Each number is 128 + 32 x the weight over its row's rms, rounded and kept within 0 to 255. Layers, rows and columns count from 0. Numbers have three digits each. The size before them is the row's rms in percent of the matrix's.

# layer 8 attention key, 128x128, rms 0.187, rows 21-63, columns 0-63
098:114175181141142120149118126034151087105082125155127160116100142128116134138100128157144171126190131085143145090153162123129103124133186164172084092136120129173138147164130164081091088138135150
102:111046116093179145134061145201151110127142148165144127176133094115151192122121125111106158129110098091087147093118103124130081126139145091125118122165129127113129071100098138107147135157148158
123:185109141127033027113153111146070153117139092141115139098151134120102119166154130099095097173144149178153117171101025101151131142140144109127184158130127136141119110106144141143184132159153127
095:085124109182051157085105162074158079129111149155146105142190105117133134087131158173166132093097114102117147103141159215136117117129175206089131146161108115152123069131073134129138129154108127
076:167146089140133097146160092196097189137064094100137162150100099127099140179135104105067101125139075078136078166113090084141120106129123080157140170109184137102093161065080171126142070089141120
081:148124103165129082121131076169104181138097068131148158111104087092100126156116130091073111136098122106147113181138106071185152140131119113130124158107157177096072150063099183130152071091146112
117:150143150090158120119113086122114102139171147093130101121141120175107133111095093075147163124184126131116060074104108086065140127090061129162075092110137129179127186161114123108052130156182179
099:104146127092176109119141064132079134133170133071083133169102127135053064134155122090157124137150151126143066161093067069150162112101094100137160120123165133134102143124153108093088141121120136
122:146124156144157116080154068167129161156100152061086143118156123132143121076108123120166146139113087028102044142127140109123079085100085151120154165100181119145086132086106131106081112112166147
119:145141136083179148109133104193144139160118166069134144128131122167189139079112111129153132116111069057113066111108153077105082085095073104120116134105179129128127155115099140109078112115175135
109:125123151204168136110218133121101141157015109124067191174138153092118112169141129155114124158120118067124128163152176165143107134116155149132179142110191164079098092102158137113132089083097139
099:154113148151146168107109157111161096134086136149122117108181109109133172098106106188145165143113095110118136066144193199084103136140144159152146143167127115130129098160139099130113139096092150
099:191162114139102120133109142170115119113112087129139097147139104091056134146132111107079156112192115089117097086084158184049116076135103175140104171160099117131111126089041155105097055138136149
103:092166129123137182108129146083171041142084153151166154119174149182090122109087127154144136113133089133111131083159135143065114099110155140149113085139142159162175131178113103087131156183126174
113:123144084178166133167168066163102154102141111149109152126063143098116100176156175090103132075120140139140152163165117097141140136114132088121085102125136185092113164086132142100168108151118111
100:121141075118091104136108096110102094117151117140126103143150106133068096127097140096088161112199123140181091091091094182117117092141108167118095140179118123166099143127029206168087109175175122
118:124166139126135132187109151101156054064120130161152153134163102164115116167092132138128072098133087141091143123123182153101068128104117133186173128152108136128153076155136122143122124088087175
090:134178104107115066123102115182143116086173122108199115142124086186092115108118158092195100103138078092078085104100106083136122097111134092148157117128078116176120140109097093113121086136142139
074:123164152172172183130117142086165091130148154158111114138127166143128110099141153171181154113143123143110177072160188168079109135113156184129108095157124111152124114137138092138131136175100123
124:083123157193126152096198117087115153144033099117066146145137172081113112183142154141086125157097167129132137184126150171154130148121165140116172135125179174086121052127153138114149155141084124
094:158129120150217207168178163172128072184066135129111203122089124097160109161118073200050142118155121052179127105119175158051094117099106162139141129139201154061136133110119148149094094101121118
108:157111115074118089129101113191127198129189137099106095091112093124165138108121108087119136111116136118124082147100075054132122119113048072107095152094132129157121187089116141137120136137185117
096:147137127093177120104169120171089157140093133030081150153082126121110123147154139104129155125125131082129060167098112082110153081095099092125163143111171150104077149112160112079101103115140139
102:190175099129117161206103073137122138126154077159167122149127132108090125152147144141135105087169118129158157115143107160065136118122113133159075119172112131141122205068070140119119053166155122
106:138171113127197154159118087117129125140157114136190146099121134160101083127130140121160144086156131119149144098141096095071156116104119104159061075147121179173128237110123135091112049171147121
095:169110047081094066178126120149094174091170114126099098184123114149104186147153165116103059149106125192142154111112103085153149199156169079159130121100114046083114131136120103181147199113099155
095:137091085078146123139139146126109184118172130118083113154089143116135155135201116106095103156154177184150130124107101058153154176127123099114121100125154082066128131178173127161138208093112101
098:143147177066172183110066169096159127158110134104124102109118133146198190128136070135119106082113084149117156102118181114080118116141072052135074117165140147134171155190134119136093131122092097
106:066147151142208147123179134113126068145078150084139144120141122161087080127079095137136163109151082067175077133100169138045110063101109136120183131119164190163124139143135175127055104141135156
104:105160140178178142152176085122116154107092112127077145123107159066138136177151144112102152111123115136125148172195194159134094115103108117128107165147157178098129114103147150107141102127082100
108:095127142110087131175077131095150094118145127175236133111139143155101115120076139072112131117181116161123202091133127137105127097182102128135060101136094133162151176146090181115141108161117109
082:047132144132153148109120158060156084110096178160124124139156168163152119107113128140176092123088136184059161133154151206125105167124160139136137128130112121178195093195154080112138175125082167
082:113114151140188216129104165093194107133174157145073118113138127121179111086114133199162150104120115133136173087150194140089101130115129177117079092136114111118145125135148074131111133135087134
098:111127149127073083104153159081094086114097142107084120144134135165105118134112130119095131152160141149123101132096130151140116135146155170109175142103119088122139033178192103145130241104114137
127:209150083161071092186103122137090158073161070154144107119101128109097155173143137106052087115199139165161159124113111112140136179157149137137108124138097104085143121095140123142180141114135087
106:067123120175148149137175132086117139121081096169102141153132168148118112161132155137129077147088152178125190180169107121122162188128185139147185073108136158120144100164179106116193185121092137
088:164126071130071065145161118156060131138128095104118149161095085127123105160140153144071120130113169113180115179094088065166149136096119111114144110089144167093111102077133165137132140113172099
102:165142189156173147119138087164155178132153119112125105135149123080129135086167100190202140098158109054125119132141156117077120094126132158112157131143119134133109110081124092090114099089122112
111:122102154114174123100136140136110145145126180085121102133127097110147196076129084133149171135134155119108107099124163138151106140115069134127108156135155125138107120173146143160095130103134147
078:161152090138098101145163104173089142128117101102135174131124110149062103150121152134107114155140122089159128155122075036146157122112186116152154122081159153102076149065114153104137080126153108
131:066135136160114141100177118084123131112041110142117152114127166137118123172136165093077123144116166160101147163141101142142144156140170129124152091112156167120150102148153135078188183148106123
119:084133141179150131099233112132108124139033111105128201121096174122103088167143144078116153154109136099129098184137109102139133093106161114122169146098184188104106115108146129073164122163119139
078:113131094133200174176093121174140130117168106144154121123100136092151105123153126158144142062144123130173165119171157143089138087141113130123101139183093128129111184108081152161126062138117101
# layer 8 attention query, 128x128, rms 0.191, rows 22-63, columns 0-63
103:113132194074148112082169146126147051156128145063083132068129099101205152151104116115109158135127163106093125157094122114173104120073068098128135135114141116121181143148126111112105103131129165
141:094156087113091141097123223110149098138104089220091158152161145173095100142136171121085038116114148145160181113127128144104098156126205113128101147129108119088099104120125153138164180135097116
106:112080083105165084098029178120149142132116197168150134116127105145134078068139101166122105128120096084080114111143106113114073100107082073080133106105155081140080098136104140113132107157199122
119:135137148182136102113143071140149017121109089120168150113121102112129066148177179095113136101107122126190150087165156128101130114169150094100068149126124217119090136085135160152107095082117088
102:134139146202133106120146133144143023151091099153152156101136148127133083113133193109113081091063112115188179091167143100115111125140160117083094167108146188087085155080144142092122119092105112
096:116157085159109115115173101108090111159092120088123132138113116175031142128057141087148141109126065138128081127136111121094170191097162120165121082135143109142166158135112116095126127163065173
109:128158132135116147156190052148101142109153091049096115132160161136056111155120138095165150132155127171137110192119099109137186129136162179184155109160146145127114163129142093137121108129094191
088:162116134118140049120207095124179046134139122089074157148130142117120090145064192101121082075096091134149133133131122152128110105124140099140121122137162106122067122151147062117105107147115115
092:140120120114139090089199085129167032172125132094078129103109102118180116140094175111131110070099092136125114121133145131156143036128127053138116126136143152122153122125100096141116121132102079
111:128123178146166076136113098155146032098076119131143141146094102052144061146140142120124166139151161114181148110106185135097092104115113144115101167119155161156016093146168125172095111080136157
099:134105136112169071146057171156121098126084183150124154150137105107113117082163121181131167158109138105152125088142167167090084129112029093056129162115132094157088121161167155113087122107155126
089:203186133111098130144146134156104127089119092092214151142110169151079106139170093103111131096118074115168101084097122155039121141163084138067080133147142134112152195090124158087112106152104102
091:092059114159142094112066066138116145156112115162177126067083078057128089105139116145133194186130125099119086100163131165154146084080125076133118108148149138193075087110122122143131128161174163
104:196149173163116176165144025125106131135179093127178087064126123119165158144135203060118117138115131130154134128171105086154162161147154105166081108126109180139169142054090146146136095120125149
103:158145114093089171116167127135066089121161112088162134116133177191109112107096124113091116154143066127157106065144099111110145184167133149129105084115151115099160195095111190112149117175118160
099:154108164161106150142127065139134118147140132124221139077071092112182108123153094127129181087122117109125102125146131124160129108103105182091123105154131137239143047130166117144155130131132125
095:139132117105119083154157100175157173097132088115155138144127103180092120156156130095115126054137091139104091163117101119129153067134162077128131068131081098157170152117108111108144075157183098
096:154114169101185126193091080175151134085143171119133103145143089118140153093085134117145180162130136093069075135163151105106108160099084139138096090099102089187127134105103101165064051131160166
109:114112162131142099135136089117116121103103113135139125146133153037134089138115130133116154185123168141147162121096154139144128143100121128138138163124160163123012086117156122156113157105103182
099:144097142171137115066123094115124042191149131118114152138071128082134081119153131154093168146131154104179114110136148126104122127174106148075087189125170165129120086082150164145096153101133072
087:136186083118080167099202167104134179156149114096078101104154154202142161149082142070117061056102118140094142151138107100117147149151156072141117114134113140073190162127110104107181160136102104
096:141159151130128080117191080154156137076108083052069107138139138103095108202151174072150139090132138153142124172094119110131170084148151079137148118129133188103076163146149121144103105105128164
124:161143085179101170105143084111125134181180132122174131110106136172107151109138157106139118160089095104155102114207103131130164170170143113141094149124126106153169158066117151118131079144099076
124:122100092192135137129111039129118138163144111146164111101094073152072153107131173092144151156133110105148100140200109111122166166138183103138105109115108135165163149072097145122125064127131133
079:136211094117115179144155145145133185074135152076105126159196158150201163187177146158171087129105099184145150120100108108151126129143126120171185137135111106124156160136124146155138149109127162
089:113188145108143189172139129131093155065129122068094102127199160171170140161133099139182163170172129168125137124081131111109115191132111171143165138134124140088161165201106174159113152102109196
091:119124154159134160141075062134093130155103165126164064121115087117161211108118095126183172160124131132102138065150186112134151145132052120109113142114114192145154092131102136153132135090078132
082:101062162142112078085131031133134038141136130107128120114096116108098085110125133102109165118193094111170095130134136112141161111165128135064148135092169171163080096085132114126136117140154143
089:189139202153127155189129028123101075134155111116201080056114103107207142125132151088141166160112135148136137122152164119122135167125092130142094118143121177161135134094142138168115116088077171
095:116094120142116164148050077106093115201153127178218104069089084129134153083132089128154151149143094092143125105162150109132146139136121167107082085140125138165172137076088149094150123136127113
091:131090147111138125157088125129097110094120159169131111127114083072163149104105110142142154155122156136080126134129149168181123144085124168172143100152119106202123058156160088150148148110131199
111:117105147114168154127164154156120080157141216125076117192166115108173171070045133139114115130092145126071111131160145116125118163070097155134126106080142080157152070133113144137095139113120147
108:112127147092126116145098157126097180081115118104128141150158139102098082153137076137134163117194139141127123126049144153120096105101112175110158111142161117128078091176172115133118187136145155
109:192179130138098186170116115123122243103154111114202114120143119180124127142164089096116121103157141093148118110122108141085109163166115166119086139141118133111210140111121144119131108141105043
101:086083102176145131141077100117101175089118132177119114145132104045165141137147162146163130166120170142123147147142146127195141159097186173163175137131162134174025079125150087178144139077145181
086:080157077156110123082194195115158134139139119106090151157157134126126100154129171111127080067153138108145137174098107090123138096130168104120151129109158131077119138107129152163135164117144104
096:150132122148168078152092110122181139103170154127109154155134124143068147100172188132168109116117130104147118152163135136111102114149106086070141173136112081104114190120105103134079045101137055
098:139162162100182126164103158154090082099082140117100102140168111150143146106111122139152155111162103143113141115107166121059076131077031141127119100131127127142139150205130155142092147096136222
087:076128095193135068076152122104182137140112113109103157143127112111093036163184175132164113112155111092183124156116099123130125038149200097111150148121127152110057136103129144145118091123170080
120:095116169156131105150102081112083186071094090148146112100118107030137113152143113100141173158133168132135139100106152133185134151113163138161125100132133174141048088119148117147138159110145208
116:111103158143155049131124054120151107100108048125127140108076110046108072175154138088124173144147152126153127173100136138145153085103161089135135127150134201127055109107150102154110124132147164
087:187100139132126180127110061139080061154203129129159095127121141163140177093150164122126103188087130133153116126189129106143157165200110115110118142105101132124160175078098155136121066116109079
# layer 8 attention value, 128x128, rms 0.175, rows 0-7, columns 0-63
115:142188132133108133127126189078157087132151152082121145102092113073158118166146113148140166168148157129164152128111174124060127141156090105113117091200153112135150117170172154111071145128097121
099:150121076162197100115115082132148192096128131132153118139128133139117112104101152090129094082099147132112083136165160190164182157084098153128094097091158137125087192115090129100117077119132139
113:142143155109119125132120139104128102191138128137133125182139131167128144127144115145147137128187112134083148093142139062110059133142163116078107160099093134101193063098101133122111138122136064
111:174156134137138118108133103141122144169137121038192097124113122139112106134114139115122111124107134075148073108139174115106196069127084100142094137103123159149121167106103118141079065113104077
088:101099158157084114131126128181133080150091104128125135113115133099098106126094128139152124146086123085109110100118062112123092145106127136177191127189126123169060107142173031139136130137153147
103:127123197073059127090116207136150086191108109134146102141146146082135119106125096180109066097077146132103137143115147097161123150121111104112160127166149112156117109160120051163165099179131109
094:197155114154157124112150130127139141151186123109143095159097136178148139139113120100111144103165122135139155128158187096123147159162151115096082144069062173104236117070073112150115111141075063
122:161136149132108130107107110118135155074126116144114094081146132094143136118112104100119095145026158193151155183099126177192184155109100118160141131171123144103108146173121050101165127148071208
# layer 8 attention output (transposed), 128x128, rms 0.187, rows 0-6, columns 0-63
108:157114147125131181160081145097132151178133137125119150136127111089131088183194192166111156105126111110107197115114153133149050096122138105102111085147129103137133111119115128121126160116178172
106:088126077158099133076143135160118158129138135146140083120102152159138116089029115112136160161117150141142069133123147153158135129116097150086115152130140127143102126185125101125143152137142145
112:085130078119130118104142157129134133133097068115149146128117129133121165170200112109112129072132100108144156093201135106094160148162145101167110091127127179132160106054138182141129092097108087
117:129092140118097113089104117185095196161129141189124088110105138120147068152070116130131180167104113131101091096162161098136111107111104157080121118128147125154087110112145134088111159180179128
095:158129197125132078114160086167151103112140126117074121079065100124102093104122127114156099145114105110105128132074108116091169118089115095156126196181128116142130118134149134133072123174116104
096:148071192110129102117105078108088079095057109158126089099106119071106118159103107153123155115092107135149140105119148068109124128091148117144028100149107147107148116134106115070102142172142081
100:119095060128117140084130145139111137108089091148178081128144163139122129145156124134076168124101116132135123101182159164177122149199152171116111045114101135128119102076155129168162146089125129